Each number is 50 + 10 x the weight over the matrix's rms, rounded and kept within 0 to 99. Layers, rows and columns count from 0.

# layer 20 MLP down (transposed), 512x128, rms 0.354, rows 190-215, columns 0-63
59 49 39 44 57 14 47 57 45 54 49 44 42 72 40 57 44 57 55 36 53 52 42 55 46 61 32 44 36 62 49 43 60 57 68 22 44 50 43 69 55 50 65 57 48 53 55 48 44 32 59 50 61 62 59 47 38 67 61 65 44 36 48 45
34 37 55 63 62 45 47 55 43 53 73 40 43 46 47 63 53 63 41 50 66 68 63 51 57 50 53 30 44 43 60 46 56 54 46 51 48 65 50 55 65 51 58 55 54 36 52 36 46 64 41 49 77 49 79 43 44 58 49 55 36 41 41 58
36 49 28 59 52 61 36 44 71 70 56 50 60 62 59 57 33 55 52 53 54 47 49 46 53 58 44 55 63 42 53 47 67 51 48 52 53 54 51 41 37 53 40 54 66 44 48 39 48 69 49 50 34 52 59 35 44 41 56 57 40 49 46 42
56 36 44 41 38 50 64 47 36 13 46 58 57 55 49 56 39 45 29 50 45 53 40 53 50 51 41 42 58 50 61 57 44 46 58 51 43 53 54 32 42 53 58 44 57 49 53 41 55 56 52 50 50 45 58 55 46 56 56 37 50 42 63 43
51 63 52 44 39 70 56 47 39 63 39 36 61 52 54 54 47 40 51 50 47 46 54 67 58 37 45 60 45 57 47 44 44 59 48 39 45 58 33 54 55 35 56 51 50 51 44 58 42 44 57 65 41 53 63 50 40 47 43 37 64 54 44 46
52 38 45 48 59 66 42 43 46 45 56 43 60 59 48 62 45 76 61 61 36 45 52 32 61 54 62 48 44 59 66 64 56 60 54 58 37 15 41 43 38 45 42 44 38 47 36 39 38 45 27 27 62 56 60 48 43 57 42 58 67 40 55 38
48 48 50 41 37 48 65 47 51 38 43 45 59 53 75 56 12 53 43 59 55 54 55 41 46 57 42 49 65 38 54 46 60 61 47 54 42 42 47 48 44 52 69 61 33 59 41 33 54 48 55 62 57 67 56 44 59 53 47 85 55 53 44 43
52 59 54 60 50 52 54 53 38 57 44 40 39 52 53 36 48 46 52 66 69 52 61 57 59 58 42 47 37 57 54 71 58 60 37 54 27 57 49 55 54 47 49 62 53 50 50 55 53 74 38 52 59 49 48 45 59 54 60 49 48 51 46 53
47 40 64 77 40 43 50 37 43 61 52 53 51 46 33 72 30 74 56 49 45 62 46 40 44 50 46 52 38 51 53 38 69 44 53 64 47 45 33 59 63 56 60 54 57 64 63 25 34 52 33 53 52 42 45 64 49 48 29 54 39 52 39 55
60 70 31 52 45 50 28 65 33 68 41 49 59 35 76 47 67 65 52 58 80 48 46 48 71 38 42 44 70 54 54 49 56 41 37 49 78 49 50 67 43 61 40 55 52 61 49 40 55 48 51 59 35 42 45 53 31 48 36 62 58 31 37 46
53 46 59 57 52 40 44 52 23 44 57 52 44 52 17 39 50 34 51 44 45 58 56 31 57 61 35 43 33 61 43 44 61 56 43 50 53 46 23 46 45 54 48 57 52 33 49 79 49 51 42 31 38 40 58 45 42 31 44 55 41 29 56 43
45 43 55 53 54 55 43 47 58 54 48 52 52 51 49 54 42 60 41 51 46 40 65 54 64 43 58 50 44 56 41 48 49 41 54 53 53 67 42 47 46 46 47 56 40 38 35 53 38 26 61 50 57 46 63 64 64 60 52 45 59 43 39 57
54 44 47 51 42 39 46 52 57 52 57 47 58 15 36 44 62 47 58 44 49 56 63 67 49 37 69 44 56 55 35 45 50 52 59 48 63 50 44 50 45 59 50 54 63 41 50 37 55 56 50 47 46 48 52 57 65 55 46 58 48 58 58 50
61 63 59 52 59 74 50 46 55 43 57 48 47 45 54 57 45 47 44 54 50 60 42 46 49 62 48 62 51 61 56 55 50 88 51 36 57 43 46 57 48 50 68 50 53 59 49 28 49 55 45 48 58 55 53 54 60 63 41 62 51 39 42 42
65 44 56 54 53 53 46 54 69 35 52 28 49 42 37 47 46 67 40 50 36 30 31 51 26 61 46 68 40 46 61 57 26 46 62 46 55 52 52 31 60 46 64 52 41 60 46 53 35 54 51 51 39 46 42 49 39 46 61 56 46 54 51 45
40 29 23 47 46 49 32 45 45 49 44 49 56 40 49 54 57 56 41 47 60 71 50 44 58 46 48 54 51 41 51 65 61 41 48 50 43 46 37 60 50 52 51 48 44 45 44 58 54 33 66 54 41 55 54 50 54 57 54 28 49 51 51 44
45 49 43 45 60 44 48 62 40 43 51 54 54 55 66 54 37 58 73 53 34 64 64 36 55 69 47 48 48 40 48 54 48 65 52 42 36 45 30 58 43 51 53 59 52 54 34 49 41 48 54 47 46 63 71 56 31 57 60 60 43 46 37 40
58 37 63 51 54 53 53 54 41 50 73 55 49 45 50 47 46 55 47 59 63 45 56 46 60 64 47 28 49 61 37 51 35 71 52 36 52 35 56 43 44 40 53 65 34 46 66 55 44 64 40 58 53 70 51 49 38 46 53 50 46 55 52 63
51 62 67 51 57 68 53 48 44 53 35 39 54 49 44 48 47 37 69 49 56 61 43 40 51 54 54 46 54 44 77 35 55 53 39 57 60 50 41 47 26 52 51 49 57 35 36 42 48 51 36 53 31 62 50 53 45 48 49 48 41 45 70 69
46 32 62 60 55 51 72 56 58 61 52 75 33 65 53 45 50 43 54 61 40 49 37 55 33 58 52 68 54 59 53 70 57 47 50 43 60 44 38 54 41 53 45 58 51 53 54 37 48 36 36 38 57 43 37 25 46 37 49 33 63 65 41 63
63 36 59 43 33 81 41 42 39 47 60 64 31 55 54 48 61 56 61 58 63 54 58 61 45 44 55 52 46 49 49 39 45 82 54 45 52 38 58 56 55 52 55 42 33 53 50 38 51 46 50 47 42 54 33 53 51 59 46 64 53 49 43 60
60 50 52 52 54 50 58 47 43 56 42 49 55 44 37 73 53 58 34 54 60 55 40 55 42 49 38 51 54 51 29 31 51 59 45 51 47 67 53 76 43 57 65 34 60 31 45 40 45 59 25 48 53 51 48 81 65 40 75 58 49 47 51 55
50 51 57 48 52 52 47 48 44 54 51 47 45 39 53 50 55 51 44 43 51 41 39 52 48 42 51 49 41 54 55 54 49 97 55 60 51 45 55 48 45 50 52 46 53 59 63 47 68 54 39 54 48 55 38 61 55 49 53 51 60 55 48 44
54 35 52 57 40 60 46 64 47 53 69 57 38 52 46 31 27 57 58 46 45 56 47 46 48 40 52 66 45 65 45 73 33 63 53 62 52 48 43 34 56 51 47 31 56 53 72 50 41 49 46 41 47 62 48 52 50 56 50 66 31 53 53 38
50 43 46 45 50 44 43 37 42 54 63 63 57 64 50 60 75 52 53 54 48 62 47 35 60 53 43 48 62 38 55 58 57 52 36 51 46 60 53 63 31 48 55 41 48 67 47 55 59 59 58 49 57 62 44 59 42 56 48 51 49 50 41 70
40 54 81 56 79 65 67 46 47 61 48 43 56 59 56 46 51 59 78 48 64 29 52 52 35 67 66 57 55 31 53 52 51 44 54 73 39 34 63 67 33 55 50 42 34 43 49 47 52 47 53 48 52 58 70 56 53 44 47 57 69 53 39 38
# layer 20 MLP up, 512x128, rms 0.316, rows 191-215, columns 0-63
29 65 31 48 42 56 66 37 33 54 42 48 56 38 53 47 46 39 46 53 64 41 72 50 47 55 62 59 62 55 65 64 40 60 45 49 47 61 44 56 52 51 42 44 63 54 65 48 52 62 47 47 62 49 61 42 38 46 57 42 51 57 44 30
58 53 54 42 48 43 55 56 53 68 38 40 55 44 43 31 41 58 67 57 61 63 56 40 57 53 56 35 55 53 47 44 42 50 46 37 42 45 49 44 45 32 38 43 35 44 42 44 58 49 49 40 53 44 60 60 50 60 63 50 67 39 39 49
29 56 56 48 77 52 39 49 54 61 64 48 55 41 37 51 57 50 46 52 47 53 57 63 44 50 52 73 45 59 48 40 65 32 49 42 58 35 46 42 47 54 44 51 44 52 52 62 47 54 37 61 57 55 27 31 57 61 44 54 51 54 39 48
38 44 42 49 44 39 51 31 65 49 68 62 41 50 49 63 50 52 48 41 52 42 43 45 40 36 44 54 64 36 48 49 54 49 57 56 57 51 64 58 66 55 59 53 60 56 68 56 44 55 39 66 46 75 47 44 47 61 52 41 61 40 59 44
54 46 41 49 31 39 52 58 40 53 54 41 30 35 59 42 56 46 51 40 61 29 34 57 53 49 36 37 55 45 43 32 29 50 71 72 45 67 61 55 61 47 54 51 42 57 55 49 49 43 51 52 43 43 40 64 37 56 56 45 33 55 49 75
42 46 42 61 40 52 35 47 45 55 48 69 38 29 37 52 56 64 39 58 25 37 33 43 68 55 59 66 48 47 59 53 55 31 45 48 44 43 54 46 66 38 40 41 39 31 64 50 55 44 32 42 53 41 46 42 56 59 45 42 53 47 60 57
53 47 37 42 50 50 50 47 51 46 73 49 48 49 41 72 46 47 53 49 59 44 49 32 35 66 54 39 44 39 46 40 39 25 56 39 62 53 53 64 64 47 48 57 46 53 48 40 61 34 44 44 47 54 69 34 52 49 42 53 55 49 59 38
62 52 33 36 52 50 48 50 49 38 46 50 56 65 37 39 55 58 46 37 33 46 44 57 55 43 57 34 53 33 32 55 49 36 57 30 40 44 68 53 64 51 41 55 47 27 45 52 59 47 75 47 44 45 39 30 42 38 56 56 40 53 48 37
23 42 55 29 52 49 56 55 58 56 52 66 55 40 37 53 63 36 47 71 50 33 61 41 44 50 40 64 44 51 41 43 58 47 41 57 48 63 66 55 52 21 58 28 49 50 48 46 53 45 50 58 66 45 65 43 46 58 59 47 48 72 52 60
59 42 59 41 56 39 52 45 39 52 41 66 45 55 48 56 55 48 64 41 43 55 36 48 55 46 38 59 63 36 52 40 62 40 62 63 60 60 60 50 36 57 56 45 63 60 55 47 46 51 49 56 59 35 46 46 65 42 72 67 39 43 77 44
48 51 56 45 68 55 41 67 52 61 35 50 60 47 53 42 48 45 59 54 47 36 54 68 42 42 62 49 51 48 28 43 59 39 39 43 23 34 68 63 67 55 34 36 54 64 57 50 57 62 40 37 41 44 56 48 64 49 50 60 49 40 53 49
42 47 46 15 53 46 51 53 55 66 46 58 66 54 38 50 48 54 44 39 47 39 50 42 41 74 50 43 47 45 52 49 34 63 61 53 40 48 45 53 59 48 63 43 32 42 36 65 48 54 55 45 60 47 55 44 33 46 59 25 48 47 59 54
52 40 44 38 47 53 45 52 56 30 52 55 31 55 48 43 51 46 30 49 44 21 37 44 55 43 47 48 50 40 58 50 41 38 55 76 62 54 57 51 56 60 60 64 47 40 51 51 60 57 61 33 45 59 42 30 76 39 59 65 75 65 41 58
47 36 43 49 48 59 52 43 64 57 46 48 81 44 51 64 56 46 46 55 49 61 62 53 37 34 52 65 61 36 44 58 58 48 55 58 50 52 57 62 64 39 62 35 53 36 58 53 73 65 48 44 47 31 50 52 32 52 67 46 64 46 67 47
47 48 52 53 54 54 46 51 51 45 40 50 54 53 40 41 71 60 42 49 41 51 51 56 40 51 62 63 58 40 36 54 42 18 54 78 55 43 46 42 49 44 55 42 52 50 53 47 46 44 52 43 54 35 35 41 45 34 34 47 55 39 27 56
48 48 50 67 51 52 34 53 49 50 57 32 42 49 53 63 56 39 60 41 39 47 55 53 36 65 65 45 49 57 54 51 62 38 56 50 66 51 61 50 61 43 49 61 44 53 57 59 58 53 54 56 44 38 56 51 43 54 61 46 63 43 51 40
50 48 49 43 54 57 42 54 51 44 47 63 53 52 44 65 49 36 39 49 44 57 50 75 69 51 64 48 44 58 62 56 55 49 52 34 82 45 45 38 49 49 38 58 53 42 30 45 50 29 61 50 52 55 53 53 41 54 55 53 55 45 46 51
57 39 56 51 56 50 36 54 56 45 57 55 43 69 65 41 51 42 46 48 56 39 75 44 55 56 62 54 55 51 45 58 53 47 45 47 45 75 61 48 58 45 51 51 52 65 46 42 82 49 65 52 53 31 56 39 45 55 55 67 47 50 39 53
58 53 48 50 54 62 30 35 63 71 43 44 44 47 59 58 68 43 48 45 67 45 44 55 78 49 42 36 50 61 32 47 47 42 40 46 47 68 57 48 51 41 54 57 61 38 51 73 35 58 62 57 55 49 61 70 55 43 58 56 50 31 62 25
45 56 51 64 51 49 47 60 55 26 52 47 54 45 60 60 33 53 52 44 55 76 38 69 57 71 30 52 60 57 51 47 54 68 31 41 55 67 58 56 34 55 50 69 57 53 66 46 39 54 52 52 54 28 54 42 51 27 50 48 43 68 54 41
54 53 26 50 52 47 53 39 62 54 37 42 41 44 50 38 60 65 53 56 39 62 48 36 53 46 39 53 44 37 70 58 44 38 52 42 58 58 43 56 33 79 37 47 49 44 55 49 56 34 49 53 42 51 38 47 44 58 35 45 48 58 50 57
51 53 51 52 42 31 38 52 50 42 50 37 56 65 48 56 55 50 48 46 50 52 53 38 48 67 49 41 50 47 41 40 49 60 55 40 46 53 28 50 57 57 55 63 45 50 29 54 46 55 56 50 36 54 65 46 41 46 41 52 40 48 46 42
41 64 33 70 56 48 58 51 59 37 65 41 59 46 68 46 55 57 59 56 51 19 59 51 54 52 53 41 45 45 24 43 53 57 62 54 48 64 48 58 42 39 54 58 61 64 48 49 36 42 55 69 40 43 60 45 66 62 49 58 44 43 56 63
52 42 41 54 52 57 62 42 43 59 52 48 51 52 35 34 48 47 29 33 58 53 46 51 48 58 43 41 71 39 42 58 51 47 53 37 43 48 45 51 43 54 33 72 43 51 55 47 62 51 60 65 40 56 61 60 67 52 41 30 68 44 66 51
54 52 56 45 64 47 46 60 50 67 53 34 53 49 46 54 69 61 41 48 45 55 57 42 42 55 30 61 41 40 38 38 54 43 45 43 52 64 44 43 49 66 40 51 50 51 58 34 51 66 36 44 57 48 43 45 34 53 59 40 33 53 50 33